config.toml
norm = "layernorm"
norm_place = "pre"
attn_scale = 0.177
init = "normal"
optimizer = "adamw"
beta1 = 0.9
lr_head = 0.0107
warmup_steps = 328
decay_shape = "linear"
final_lr_fraction = 0.0
batch_tokens = 32768
seq_len = 512
dataset = "wikipedia_en"
Each number is 500 + 25 x the weight over its row's rms, rounded and kept within 0 to 999. Layers, rows and columns count from 0. Numbers have three digits each. The size before them is the row's rms in percent of the matrix's.

# up: layer 2 MLP up, 640x160, rms 0.142, rows 288-369, columns 80-159
# down: layer 2 MLP down (transposed), 640x160, rms 0.118, rows 288-368, columns 80-159
up288 116:480496500514483483478516456493528468498543505519497520491539485464513513528517482521442487497486501492471513495534491493462438455490513496503535502463493560513515525498456461540490458495503518516490462473489482468453513536507506526509519486
down288 124:462452525516466517461516475510568528496455523487510496491489512490532489525519478471494521494481507507459483506501577502491484529477503499515475496478498467486482493568484514495495497489516539509510510509492521473506471524461492492479534485
up289 107:511518429476491486473517503466482497460478513479517528554523480504526462511473518462518498478479506444486518519545526489537499511493489518498481479519471546501515486493502489513469486507470528526456521522477441507537469477511521517506477539
down289 114:528486493508467504545468519452503481475531497515535536468519522510466502525463531513512469505495517498486544513517515516504496490498477511495512505494481516471506446467511546509506495490503521529424553489513513488509529499497519489491458567
up290 101:522525509465498474511501489506481487522510466547501475482558529485475446508516462508486456503495484478508496497534500508489465498523527539486471483456519499492543521480491528502512522499520510498505494512468495516448529508484496522513530553
down290 097:501491556519478467539498507500507550490447504502541482509482452491546482483482490454472524501507461481506499520514512483481471540502537482478493489466477503551502505517518499470495457492511503493505503490486521494496476483509547529441479531
up291 104:514524532456473498454488438507498476533508486515458479529498477464504474504526494487518476508497492482514516469527546497526475463511533505491503521512509497486528583455470505519492524462500506531470480538479500527507544501512519505519498497
down291 107:512504488531477446531476513478486518503458491557516484518472487493468503460486531518543511480468484464496510509492485530474507459468454499517479521539525446498512463499502482539529483519512504512535518503496539478524507467454533473505541522
up292 112:517521530525516532515487486537480502517465524510498522521479440503460452501539481495469482508487513529460533508491511527462511511509457543448501491456476554555526500495431473511512492481479499554501502478486489487488499486493474503548518505
down292 121:469498509472484500535523524529458500504516519526529492524520506501512472479492519532452501516487507523491444445553517524484511509541456521512523533503532492522493504525466480509508473503508501506468462468493523513519470520452493488494489459
up293 110:491491497478499520438523478459531503495543473499526470517533494529514481511518471474552507491483507472497497487557498440496461484509532478480536487487512511549468483488494485558519508489503506505495500511457476461502517506442474502494456506
down293 122:501488512463515513560506471506556502442476538532466452509516465502522519491466511483519515498457468518508491497504540490483456498523516506474481513500517471549518507499505443467524479541462535484457495509465509479510512500503477524462507519
up294 083:493508491509470486463496481504516465494508506503478489501480497472492479546515509473509508458427529459508526485511496465510520486480521522471536476522504515514511520478508495556461444470504521516486491514508503524508483482476513512511433503
down294 074:495512526494533489529487490533501490511505491488513520525490495491519499497532527511467469519551455536552509547529517526489548498562462464491511499472463452508512498493458526490514527543479464478522467518464434480519504498507521459517562470
up295 126:486531515545503492520494526544513514493489527509503548518517472541458501483528493499455501461504504475473518512488443499466468526545475482488461474510486507521471518491487473511532456480455503507513492497507538502549443477484484528500530490
down295 105:514536527506461527494485515543511511525488505475519486538513471552493493491534433527507502536538470492466504510484486531518488497493438524468499542458512518484498511513519478540526527452518470461543530487516502470510481493503499526471498476
up296 085:523553485482532546509515472452491474494523520501473481495498498406483466499526471506472487533485524488493512537515461506498484472490517507479497500465527523478548500484490496500471429531494534512496499477536479513496476502502580531512506490
down296 089:551497492534510480480472496504557494485469474517484475515484485553527512513485563475499509475528528509507482533506503511498501525537504470500515526552471481549486493494550519533472508507498514465488446512505498521526519455484462484462528479
up297 115:512489485505511495486534485507504514504515511519525532516499465525519489505539526520473496471479495463453572473511472502488476513496523520477552454509461520545516492485507482514546486495497534484510507462499537469531450503468456504504525509
down297 113:527476471484537542474513479505478479478471496508480485551535446551503466480523516508465503511498440512454466532516481528539497529504547459497533475504532477455541512486480498520490495475502539511476481528488496436502472505508472485496463543
up298 109:452499481509467472521500527467492469468518471550484511526545531481504517504505492471470533465470536491422538524520490477494524523513500477497490526481500513511535450495501477525513437482497505548495480497519494518476482480523476465528478543
down298 109:456536538517489501536490494514520515477507532506516508505480492486492501549524543455506534514513473499496480475529523492501523535486498511533529502568462493515483506495465532496487506507528473541480465523514548499464533475504522457505478478
up299 080:499519511483503548438523468466551470482528528490495482553506478500507477496528506489473499471463479499500498528509473473528500528517510504477509531504512517535483509466491509539454457474471542526444495504489485494518479489450502514494449521
down299 087:546538477508489467456484499511514522507509520508472484538517483488502463506526489500508509492436505489510498494504464484494523505569486504479529508493518484509484520468499515524476492522491530524501501527490463506479481504476505527497465515
up300 107:477524540471485477483482497493467490461483539537481468533470492470509458520524539475449489456483474509471504494510414489467520503515506500500524541524486500480516503469457516509479480503509533492474495504514488525506497473466480501526513518
down300 105:472479471476535494485504512484466494525489516490488493486515512552507504465546511507488490527511479542497493491491496492497496526481504513464498487518510533485492481548456519467479525520490512478484484500515503503496537531463492504458466455
up301 073:510482535502523504493475468479518438517512529475474503497495542450497480530502480478478510467461482457521508496497513507522489529516501489474506504522492530511472504487457471468492459517490501518475505537505503536524509442526545546488446496
down301 085:507506501527484508479522519525491422481479532484491514545489524498491465505541492500503492458513474505484519519513509493521473504492499488503534505498517497487519514513467487465512500497473479497502516504524485474559497495475562527514517472
up302 076:501485481483474499506527467527532509501512505548505496460505478475476499473504482495518480498506492527449504505525477515476479469527552528507525517479485487539532525464502484512501509464440519541488487505520471490514450500483484511504525514
down302 071:476538493476507481464502499488510516488542496484529499490485466482527532495482526479490512491512498505483484487492508516471464467516476546507481536489500482499492479473507518481527467487517493491490483527515518518476465478516509488498547492
up303 110:516509517471450525487471462493479495489491483511486487489520535483500507467509509504487529497483515500500500502501544469532519493509505469505491532509473522506511486461490503519507514439510462564482482563515508534468496498495494490485459517
down303 100:503459486477520485497546483493504536495527520516502534473521504503456454538478556521526515510529503487513530513459520496487488500487501521486465517526483516499503493503472481468498550426514462506475488480503516505486482522472488479459517530
up304 104:488491480518463501505487473506497493508479496501501501513525490513535502503545541493439531479470515496468514487460455508499517487511548505480531430482480543524525481483458499498514482490501589483484487503506505460483456491509499497486527485
down304 097:478484499479517504535571460523505526487471524450506524481476498480513512534488519476497482494486457508468512504498499483498495527547476449523530482533486473531515482501518505495521523570500490517517459508528514493496481500495509472503535492
up305 110:492517532499492525437553512537515508561525468468516529475516471510465493538469487504520512496498505471515493499518516457496452442527492502526507469508513520510475539490517466530509519483489493498528460521489461484505484543435529473497448524
down305 108:503497500483482509479473548530501507551472467470500509504495455522503490492480531547506503541522466518539514468510551484527431538525450509513524510471524531518485466482485532489519478524503473536467505519490491483459489477498483530487518460
up306 098:478493491530537462470499509479476502513521486469489525502480497480532456505497464477512468482498497483518526485516451495503483447501556495511526434519470505500456479446467521534497509515503482535504518508504503494516512502503534555517506510
down306 085:482546534525530491517541472516470483509492490515512484460528553507502486510479490476488497465524505476524503483529538483516513519489474505509468534481491500481498494520498472489509496459458509480445494515499516507487489477521477476484528479
up307 111:463471499506495482491480538490484521445512498498511535528546486499477517490522513523478527517486538505544476527536479463477503501509515495479511510502464500544493547476485515498481487488520523507515436463458484504524468520450499509509489475
down307 113:484507452513486520484458543470490491511508513491507521468524530561496489455492510499483518479510533538526492488486559500492507507485527565492493550526485469501477516517505451516506491519527517480504465478509529505493506466489467530485508528
up308 112:529522526455449464452498499513503482495513476504476498518493473457453493491497487474472500464483507511486535502526487528513501471531484459507491503515500508497487504476494504514466492460474489562501495497487502463494509496565520467518491523
down308 118:530470500490505476440484490470495522510523479505500493510505495490493508490488488537480423485526509464488477519520526566522510501499500517498469485508513493501452483483510508549507526456507485554489492486500490471498497500512498498503470524
up309 087:470485521474489481501477521470522548502483508524514462528522525524517455497514519502499495462502530459518512506550527450515459475513492555484489535523512493483505486437478503497538481462527473494527497487454502544506463480450470525488492548
down309 088:475490446527513546499493542477499488456495527484529495454514522488484512513517514471480534534546487481490526479526524517475510524509484507549491485514473491522474482500490496469480517530513527503432512503514540490525474464520484426494479474
up310 081:496499444508500539438522490489520474492544477494489513501496465468463482500521502479481486489497517466463513514501456497487444497553510491498533449458514519505490527468452515509523453497464549495493459531476465490506485505515560506526499515
down310 076:480529479516493482486490473519468490515535476508481523530513483508490499495527517485501501483481495500507531509474471471494488493579486523480512507495500527493511530412475470517495478511487522513484495477483487495489524484509528492485498525
up311 091:509548489480492520502495517475510495550484475523530504514523480510526477532507470484514513468473540451455519539503441500524468504509493534488506459516516547513486491494506516498470432501474522485467515500479511522491450474481564506487461517
down311 091:501506483494493543519494506463531471539477485528507515551520495507496565522510500476451497454525509494479493483463524442451549529492484491500477499527519517528484443514511483501519528516491497496495582503519488485492479468528493535507477510
up312 096:515530491530472499518453478473460523543472487492475518485482501506515442492505485440497516554490524510503509480502429476497489502509510525517535453477511506493509514468473532483558500503486491510488502518498534528508468529471520526543480504
down312 097:523503521492506483491483475550432461540501494496505510489527495475487523485503441471482568486525515520536469528540438460509511497521494508519488509504499478522470526470510511464528491499482501535463538501523516519485497485494488529524484515
up313 075:483518460532451494505505491478514474510477512550506501512498519509519461492474497490519469515495531552486506564516491491463534507497500526481512505510474511513544544472495530531472501467488536536482483502491504488517440534493460481521510503
down313 081:513511500492542517505485528507478528486518506493449488524521510489459521515510504519495496465569504482543497513478461514542465524436453472557499474489494483502447526504491497468520502513488512507538503500478490505495525450472531483493503494
up314 077:537500485503471509472493517492513490491497481485443510484497474514505485497500547462501483502470502525491523518527517501507514488542514499469538489519510514527485497477490509537469461474466526546478480524461444518535475498502524451541473530
down314 079:524497486514483499469477501521534508499511504498448501507523459491492474493530522474489507532496519493489502482508518460498514485581490472458505505512501474525476520465453482535458500508488516498489503508495504505506492491482517471512478533
up315 101:498483495528485458474517493498495556537512493479498508506493483489475502542554491494494490431494488496518483475459487462473470421502545520496472507506488535540498472479475518500543506486521542480519480451516508494476522489499460496498525501
down315 097:506531494470488506530455531443504496520523519463491532486532537510535477477509509550488493488497512536508485505489486511504487523498451467557492515483503485524477551487504537465470506501481466510514523529538471518503520505501504493509550512
up316 101:472534482559506500487519459519481506526532526501512532454480517488511484506495480505455471521486529509496514527484466509503503504498501513483496449474497536527508517441492543495498504444521508499460461515510540488495485501455500512543499497
down316 090:495453490481509425489515520552510504482476550517506484520467470491496522499543498465499561453481528490497484441506512474504445520457496472502490484521495491497476527499478485495451544481565489486506499481518501503500504499546463533481482518
up317 105:530527549501491518479537467486472472542535503519473516456483464449506452515520541456479469514487495523483509499477473523497489505499562480511504504504502504493489525476484524498502503490483467506494513542502475495526498495490509509533488534
down317 101:478482527457494441510518505530505443489537511489492516512497512547520517492496485489455505446531527514506471475465480516518480486501510475521464469464487480466507487499490495493522489529489511509504478503493519501441524535526506498527539457
up318 075:519515517511500495466499489509495487524520478522442506482492471484467458505545540470525501506481509508500520486526501489501469526554523529488518460439518509514478542465462498479471480475469544509510472525483500511545453495491537462518495517
down318 074:523520494514496496488485492500499475509522515483445506505496469473482515499505507507517516538471530545482487478506478474490503500554490489454511515467532490497508527420490482511481522478466540519489506536476467497514479509501523473486487518
up319 085:461490522530481499459521494499541505473527504491476514505487489498506490533495525486475481490489521506478496533515430465491503457539534521476552485503474531533488507458462463526525457491487528497479474488503497470535482539454482505473502541
down319 086:511549485490476492493508504545501514526498510524492548546521525496508474456523498478489510487436485473504509509507461512514508493554473511439495485525480495511516506439491506526513516496482541506496508489504496492487488502521492534496517505
up320 113:501511528501469496524532552515503502450527491505464520519493508493514489539554506517461480493495550490456507519552509473517486439507495507492488517481500517538522488506458469519517454489514523509509496495468492529500504500476534500508530512
down320 124:514491523472494473528508528499460508523469519502506497497458510501517473481498474515526500481516473526493466489466525483543488490516506511456542537464473500471449447484488539533480520494462489507504506500489480495502491517466460495510520488
up321 098:512511438474497483455548465467490475490484490474486509527523477492533496505505488480496491493481538446481488491516503476490524485515535545499548510513528521492513496499473490555469505492474496540448511529508463501494516491506522497522441482
down321 106:519528449464495470484561491507469472507495504539525537558498478481489466483492498463483484475471500474454497521526490478489506516532547492486518518512475537462537474545513521520484525523482527537472486542493535511507497497523532528528474486
up322 115:518491463499466489464474474509481521507480527518484482524461506496498506535498475477480502496499471512496483470516492457499515503532475535472502481514495493556506500438489510497485515453486515515471496508506503513489491546459497495496476522
down322 120:468469503512482526439482494495483540480506504471510513516525484521526512502468466524516472506505457529465508485505495514503464501438486468527492478554485500490500480510508528499484512479525535527475526477494477501521524482538489481477490509
up323 082:496505437491509507458490445491551495516518457527533518523526463462501485495495455515497489439479506484509556508519491487507504505504475517486543483519487541495468512447494538523522471471487493532504492516511522483501476465492504516540522567
down323 082:486530499563494495497509482524532499508547477481502512549525446510475466504473459488485480513487526496474531514500455519492493511512535474493562494514517479525515572460435535527468480482520506534498522477498479490485483526479489529514487498
up324 099:513492452478484458462527473528536477509544475524450506520492483474503516510499479509487510484478527494495553515504549452504463534521473464488507512506485558523513503489488507509481486421491490509473484494501484484474503519520475503542457489
down324 108:494524477480492480440486493491502490497508528542512473532493467496490454501526503496460493500472488455546537520544520505495533525531518496486539507487465519491494547481479549491509496493486492481494514544497472507538504496476484503526498526
up325 116:517560469513506516512529510483525469511496484529511485506520506478485479483536544498460539492471526483476524510477442470482542507502454530488512493524504484503507516491496533495476514489490542492477509494458520519480476480450538506544459526
down325 127:483511548536546507507526500525542484504515486528539506465507533501466515503506490510520515489501486481509476521507496497477501501484501474535543505517492473515472495521501497560520502548506469527536490483513506502494512497481506530466477476
up326 077:542513484550499521494499515522514486490477513490447510491479494510463486538523519501488498486452504512489500534492525484497522490553508538461532480503515510511486523480486491526491445472486518536507463539476484516527483474504543456502486534
down326 081:528525502509497509475505487495517496494508518514460509498494445475492479500521509487518511496432492511495512499499506488474504496567508533456510487490503551514481537434481494520474502487472512508488487517506506498510506481487514487478494512
up327 067:507521481513506532498478514497524476511504493477438486477484474521486498511501487487514477533458517519500500511550484476518514484532517543493554469493513526534467521449492511520484462510475541495486470528477521535500481470512546462511484514
down327 077:506529498516489505494478498498516525508503499502480499498509449496483498494490489483514508499463508512498517490520488491505508472602500524471506485495511514511499507453484496531481487490499529481515479523492506500505480491483509491510472528
up328 114:511458500483504525461495471473475484510503502506450492528508511473508488507507497475561492527475503514506513485504491509511474465509587484489544498468521499518535503464438481540470516510491508507490517481487453494490537521540529512483476489
down328 120:497510504509491505503493478489515506513487474475554505530443509505484508513495475519525509470537485510505471486507519522489508525484498460540522478536480497512450484520455502490516489469473507470492530503511516481538477533522460511512528494
up329 115:536535480510500526502538533532526503501485504496507488525514489467468464509532499509488499519498512474500531536513503452482448485516519482505472508458514523512500514501482480525496458500411563524479498460511439469489487493519489515458514497
down329 119:518501468504501496482540524516447504473461446487456486495548518544508466533502457502507528526502473508559470499508541473513494514529493512549461469516542506479500479521500513528531482505456456490515509465516523504466515486480518515488532490
up330 107:498505529513492518483507532497511532508517502511474462535494454482469469542520457511511501492491527476522523521543452458464458442515534534480507534484503479489494519481458479527456472514455484502518506479509456512499505527513506511475472516
down330 112:526510498518514512543504499479477525543497455461544511532505548452491546507512502502479509490549483503508453509504470491484517515518452442511494529547503538475514471547470537525517497528482448509498499493481505524518521511447529491515530486
up331 096:496486490499487456489459487470539518490482510494496540511508462452486494491526513481496473501491493498512516488489483445509441485530551518476511517491473489530466514453450522512522495446473545514496479504466493521520524512514484510487497539
down331 090:498471470517517498469517486537468507526516488504549538503493456531485476454496483472517504521457496484469521523487530473529520511497499525486521499482515475465494530434492519507508476469498511541485504532466486493481519464501456545480473556
up332 080:485475464502506490463509504507528487468546472475471552495487464475498502511504543469507510532462562538487522497498503506516471465540505502466507504466477520528487493465478502533477450478482534533498469511507447487551469517505507502506497530
down332 080:529518470533514476497505496507491501508504517498471508494509455488517469471515509485502499538489532513489503506526477513495495463569461512504506485499482499502483510458446483539481495482507480511511528510488458466483482492508530480456484543
up333 111:542560491556511514473479491511541520531500501493507473502487484462473492510545465474458491466502496514525535488480517493519484473562516519452531511531485477498491512457494524523520525507524539507503493484497548550485509517448514486504522491
down333 108:482480518469525535505494510479483489493465522524547468518498505508474519493484476505533512565493472496503471489504504487493481492471515488529474473472490489543508479508516468506481497465534494493505531500528465487542493492491524541473488518
up334 090:508511508514499487456480524538524474492529470514491484510518440503496507512518493495474495494472526504525537495477502500486462516536503493482495504525496508579488525456468512539494492467482559515474455542501492488498499480483490490468453522
down334 080:508528470522496500474488496520502516491531529506468492509506472526487499489483441509515511533425522512510506471556491493473502507575525518483523496466492499508490510470435517531466471538522507515504487507497479518506487507480531499512477515
up335 106:472505424524480487464520511501493512535503498463514486509534484527495505507483477429513503492509522473474525498466467495525461520524557528504499485495523507515548497487482517508457456481465539503458516449518453486520513455499483519479487486
down335 105:517514523487472477477485516515510497502490497496466532494539569507475526486494436492502490490471500507483505432439522540457527520508491492476489514520519514487472463477520461541498469517548502511462505510548506485483468493512494495496539489
up336 106:464508511527500543458474466507529528494528527514447496513469505461457480500504513516458473537479491508483536523563511521528512484517503510483511465482493581536509489464479507482523454430498478527485450504526550506512478540496495510489520497
down336 116:488474481548478490508463455516487492509491507505487488499479491479541516463501465520508483478549501514538461507507510495539495483532505527547522466557467484427528491521492497505502518519505467469505510508472492486550499535496481461507490481
up337 094:527520456517500506466495511479528490503525538482485493474499509508466493508504536477513485504483546480458550522519435474513490475541508528474514474441508533510519478480508506508463494498459506542502488500442482518520474509506567487518466515
down337 086:492511489500462535454481533476491526511565486473488498511468466520483478526513474523518507509486535483472519501503469482511492483562496541462504493479474501545520532453473475519475505488496511461519523514485508495504469461490496517484499515
up338 068:535540479530485531483507507491519457494505504475463498498490474502508479495487518492491463516463489507489501495547500510510514497542522545443515471506509527526496509485489492524476463479474543524479474534465484494546477480509501482492499504
down338 078:502527490528482487478491498504507511502506511505469517520514462492503455486495507491496500500461529494503508479517488486491511489603513516454512493495502501525493518452460501539474491490482540492498481523498492497496489488495519489495492518
up339 066:515523521507524516461503512519523465516495494506443493512491486477462474508532504471491471484451488495489537518510490484490485495531492496484505446483510531526457538479481495516499458466419528511504453532500472526509459469532551476514478531
down339 074:510514508512493510472493487505517497503486507500481519499508447476486483486517479488508515486463496494483499503498517461487521502613505524461512487486501512496496509463446489515486490494506533505480501495509477489508507493479513496498478528
up340 063:527516501515483468502499490522498502502503527497483534499482488507523493493480504494522477524500503551476525505500472469455521503513517520486507514501458490525548496470487531541485522506513534489492468497479501481512453540496437495502530525
down340 070:512473505500513531489472503473456495517505505480472461521524504478486529521529499459486501431517514460500503527524528484525450491483476464513511465482508481481490501499494492480526487494490478489500499504489514495517515489457524496502513495
up341 091:457520502505503525484518525526509491483548480491537478464504503470458488546496477462514483506478511483495513515512492518482524475479502519506477504488512529509494527482525493512512463456505527526504497514482517520488503500413485540538461534
down341 094:538533514542509463520531495511472490510427523490505515524478521480500470505472486509498501456543512505524466494522505513512467480521463475471542469524454485514489526465473514512435522554544509467504497502474463485501528487514542468475502495
up342 098:477562514545495538522504529507523519453537484505495499503508498446470477528539533483469505504474548530509496521490521467460489473533474488486488512522499482527479523482493495497526465486500539487511413514473505522494411503462539475497514518
down342 101:463538493482498548538486502498464514491507564522499465489530490495527525498502480460547530546538519493480515477456538483548496493526503478470467493508474487475516472478492529470508534507469482535501525496507522455469493485496484466484493493
up343 104:507480463477499474501506513527534534482515472492459546497483473470468492480519500499471478502499528502499485500550549481500462502525485482518480544488506530513475488488484493524528492428490472568491454526484491496501457513532461456514499503
down343 102:502502490503501517571511498519488512467537540516478476496521513481480480502482531459503460510506442486508522508522490545466506478496515490559506522510488539452520492503492494506498538464527476506472520527523524491492516516499513525471470521
up344 101:530506545524485530473532463501509480529536486502479544512536479510448500488484469450481497510486540493475514517475495538527515517517523518471547484520478518522495478491488510497503495474482515536508502495539488442534481511459495500475494510
down344 108:519500492494479501497495488425492530516543510502522537503510501536486465499517502540493503490500521485516501537450505531546521536529495488480456520481496533467529458505508492489527529480508482499494522528510512456567501471497504451508479474
up345 073:516499465511492485463489511460533467499538506494434485533489519503495488521536526497516488473466461511482515493500486477497497471530494547462520477474482564527502504468470492539493497486479523526490478511483499503511480502509515503518524527
down345 085:495519498522483500481499505495483509516490515510470510527508478499492466492507501493495503477439482504479496499531487498503522483591517514467515474506492524503486510452455508519502499502476514515485489508523496480511494484495510505498503514
up346 105:516506478488503473518511493461517514470482504474482481506515529459495496470512462417492491516512547516505484528516448501513501531578500525470519516515518511526508493456504521506457476468477485524464484486520504508481473490477565504509479501
down346 105:495499502521476489516504520490464572516453518480481538496468532455513500487528522523490494497529506484491530530509485491489431529552469504468485522480523513487547527464528558453481504506538463456499475471492476502474463521479497455480528548
up347 080:510505500493478503426501490498515498478534484473484512543509466468506496501529534441518504533484552501506504546528488483509527493532521477462513508504518528533493526468455515539487471482491547519486479489493475506511450476506510481540512523
down347 086:530517472512476447484502498520513530523535487495455515519521462514484499483484512486505529519479505489517503512509466473490516505584497494450487515520510495481502515464494492522476519487481496521504511518495468484477504470468507490516498501
up348 111:503527464512499520507515479480502490531513540511444561454494516486467509520483477443488524539490498508441521475507464468481501519525471547476518468467526522502500490477479495515529512486481521513471466533504533527480512533468506516525497532
down348 107:521534464475487545491499522501508497478553531517531502488533517477471505516492506476465478504498513537542497515513463473451489504529521509515560530474541451514495547487495499506503507492453495532514473493495505496510498502488492506516515532
up349 092:479523527503489491458496504469502504506500494486466528473483515476471460519519485456474514506477529488487539497546503493521479504537496518457538510439510520493502510483466501549510470467524555536483507508467520525486464519477539498528519527
down349 087:492527509492510517515516460504490516477525488475479521522490476471499510485469508514502530497470499518482506516512501488499498501608497467494510520515505503519487474464478477523528521479489521497502526565491522502482497516495473471499454476
up350 108:523497493481536510480512456509511516496467513518522508492555459480472493518502436436485481508491526510510500490503463483510448510534510548483544454483506513519505485486481489506439495476490537514525505477520454480520509498503528496476475492
down350 110:524481519485468482481485484504477506537553505496542474494482469452482511544525501524498469520486532533539508483489486535498462515475473501453463482513458535517504501539468539497494492492537487447468486500483529493517468531514488474510478468
up351 108:478470502461503526454481476502552520468494519499487481562510508476510499507479492510496494464483507520494494457547517474517540458510474481480474517471478501534538498473471490543477521471487536544497507508484519534488517466509455523517491528
down351 110:507510507489463503499484491497494537478490528499531499519490518475501521476539568527528539470535509519519456477477497512512505504561480501489457517480478502550542483500542514461486542476456522472471539509493493484453516474503488494500523482
up352 104:506505524479502538462519471463518513524525486529485521521500493482492482487552502499523490497492534533536537478505515465513485488513561496476557520502471484484486511433447478554534526497529499488511506479520501503509483501463505485488510514
down352 085:490514517555473520486500521485503498474497474484465514502452508526496484469474494511501486487490473531464500511500526509495497499506471463417468517481500499557511476497499493491534498533485472521514494536507492515531445518447507480501499484
up353 119:528525494494464516441460521544480513503502521511472484524476503469420497516517467470464506526483486505513519531447518509515481510541496510503458514469506507503495528487457502523508518517500498543480485500480472495493506541554511506488523505
down353 121:467505504520496513516515522499466530511466504510492503467515520498499513475471556486437503527530533479481481467498501493512529495499506512515464478526479490482487455504486550485509499519517490506467502502500495464491483505556509514563476544
up354 092:508473493521515476473528447461498479529488478472504533537481470462499476499527507511516491448506496475501499520489454493435516481486498488460473505464452533503511471477494495532523464490455511518499522506521491443504440488499489547505478524
down354 091:519513479530533529521502493494506504524462490498508485510500510506490527524450479537496501534518543512513473506482503485526477509424494457540487498557459512470528494524544484481473507520491478500513531506498472481531516478505476466511493491
up355 073:519523454526507501471483508503522472483516507482457523509485465505509485522479527489499496470461486518475532481503503481511485511543537582441517488489503519506496517484473510521462474501476534521474481560482478494516490501510522491455487537
down355 075:514508486516497510467475512498498505502516518494482513526516491467496470491496496485513481517445537520482509490510496500495487476610497522478511481491508493512490524439450507499477489509485508497480495524506499489506506501516500487468503512
up356 081:499510496523501471458512448466524490542524480473477475518488508528521487503528525496491519500491542478491543511528495474517462482546510488482513516483498498516511511427443507512463450472482524525479478475493466479537457515492542505525463513
down356 072:538496505512488481475514453514513509516539532496461484516512461488486475509518503511509509566466525505497498478497493519487455484553464473484482481487508513532521498462494471522485512540461520530490530475497517474518502514516541512491499510
up357 066:500557490528474517462487494487527475497481482490444503514497496480489474486509532505500484497444494494482504513539486505526492503541540528466527467473532528527459518490477518509490458496477546525459471565494485499499483499509518475475477534
down357 067:514522503529472492476483498518500486509511493494492523513504487503462472499509514495491514499476512494494516495511502488504517494581527537479497488488491497528479529454464495526480479488500536503475490506494492491521484491507517489478496530
up358 106:445502491511488530501505509495516469480546486509468500512540446465457514542519505456526517528461562495519524511485493510481527488520518519504525513475525500514522564489503474511462479526497488489493423506462492514462492502522542489483480507
down358 107:491550526516558525507478496471486471529518482509532502474487532511534488433490512563529504516513505482522494469468504497489500523484540485512467462509486502471461472496491488501474520504487510516494531446491504509533516499504549509502463495
up359 102:515534494498488543436540496504540508474521514505502583477527507455458501545513479487501464523471499521532501508536520496511477460516530497464516481469516496505485515502513461541494516504476513525507479490508508474503482539510514489451511509
down359 089:520497469461466493478537492501509521507483509540507534481502486519482545519504513469500474504499436497535447507501507490509480499511499551505494531505509498483522511555514542483463495509487472484570466541514529510477464510494508544514516467
up360 115:484536482474465480495492496526499496495506467532454499534503481454465520495465493490463513481499515498449533557511491467498469497540511483492480533548528538482491508491487508510493458443491467532493503508512484495481512523523512522502447540
down360 115:531534541454494554493508480531517514484498502542484515515488504481518535511500562468471533489475493504527488564525535459477528499502507514500504479502484513545482468471493483459485496456501496521508532483517502477539485527520467489470495501
up361 095:519532518491434556497470529529521528473484525500482468501529484498498488531520491511476484480489507525476493540509473490495491503517523462501459509461498544553502517450497490553475495480472512510489451468487535514503478521527476502473495504
down361 098:492480519503476529508525510538490486505490493488456490516557538516520462559490501495468495508529506523497514489474483490498471535504449486493467504463478512484491515512548526533554491541439510513514483454488550512479500492540505521502534472
up362 097:487548460463479546455479475554493493488525518532500502497490473443493466493502526473440479516465518504490567512495478499551512445494490520500503483513483520482542504452476505494488455452496516482467499523506492512507522508479554475538498518
down362 094:515479468499482524489512510538501507515470534499522474524484487503540514450480491472480524519499461472516462494488486483488520521476476487512509505539481509479499480449539519510495540546551511469537443529446486476525492497499486465457481490
up363 113:492459481514465521498511548524511511503510481516504503517573479545501521514511483454551531514497494464483478501492488492470509497545521530504501479501546503529500515494504464521505493501434472502527476479495489474516535491497503541483438517
down363 121:518460453492491526474504505487481580541442488501466486545499501481509485512498480492532469512459505487476503459519541497502510506544504519478507479501515496481515487536489524500532482483505524497440482513487479475493519511516491510490499492
up364 113:494521463499477493514480495467507521468486536471505498496486532466540488522525555465501523476490511505467502498543425478503527495515517501476512480499486500517496494478489491487477485488491608494482506485480529544453466493487536496556511540
down364 114:505508511471524472502532541458468504489496523495544510483506538502472520510508520462497483499486506505446506467547450458494528477516491477480534492558518493485509517510483540492501512494472546497486514490499525506486491531427524479542554497
up365 100:496529477548517489515487465491526477539499497511517511506544521499481434523509497477474472482471537502495492526518431482495554510502495517471528478519496548507513481497492490498485470490486528555501504500520535521514470447479537508547478488
down365 104:493500491517523493507561524509498514466504472470497468449514507504481488530462538505543538463527528506484514508531477519500503494435509497491521515520504488503548506562557478463521513492457506482494539521474534539478517507479518494519513440
up366 110:492479482483529502463512459481535509494519448471504574500526461485481498504504509450531514520505520502498514519535520466500501500531462510471556484466468502465506474481469511556485517482492552502519494532489482467523496494488512536494474511
down366 112:503512510483497503490476496558481486563502507519520518558524513516508509492509553469493477509537456536460515486512502499498500509480504495491495493463486479464498542495513461498449528501503495479567528493468505547490440506532524454513491489
up367 085:502518509520479467464513471489535465490518510507457477523503505495494463487536501450502520491479549452480540478490492481528481524535529533472544522509500502514475526460487513504475512485449527542460491493478489549500495503494544479506443510
down367 087:511491471506480536479512461514524486487521530500467509543525507465498495525519510482482509538469522490482516485480489493496510490573482489466495524454508511521511543447491482507498490521474522523470504508503501492475474515520516526485471520
up368 111:485508469539444488493454540478500489496489539508512477479538527547506515491478477473493459451480477510457531482499499545528481501526522475487495471535508519541502484469504486485503451473503522541490470504477517532523492470516505494486500503
down368 130:474519498491503461477487494493513525464458504501472528474560517516485521496467515456437509471511515485496538489446465526468485508502494474509508518496532520511496495467515494541515498458517491517499493501497498543531525503526470497488449520
up369 124:468523516482503527497519504520499484492509468532523462531581471504483473504491456495509480460467487468510501535457466488505445520513528481528523469484511508517461506480499478498514499481481518561499479516527428467520525488507495483464468552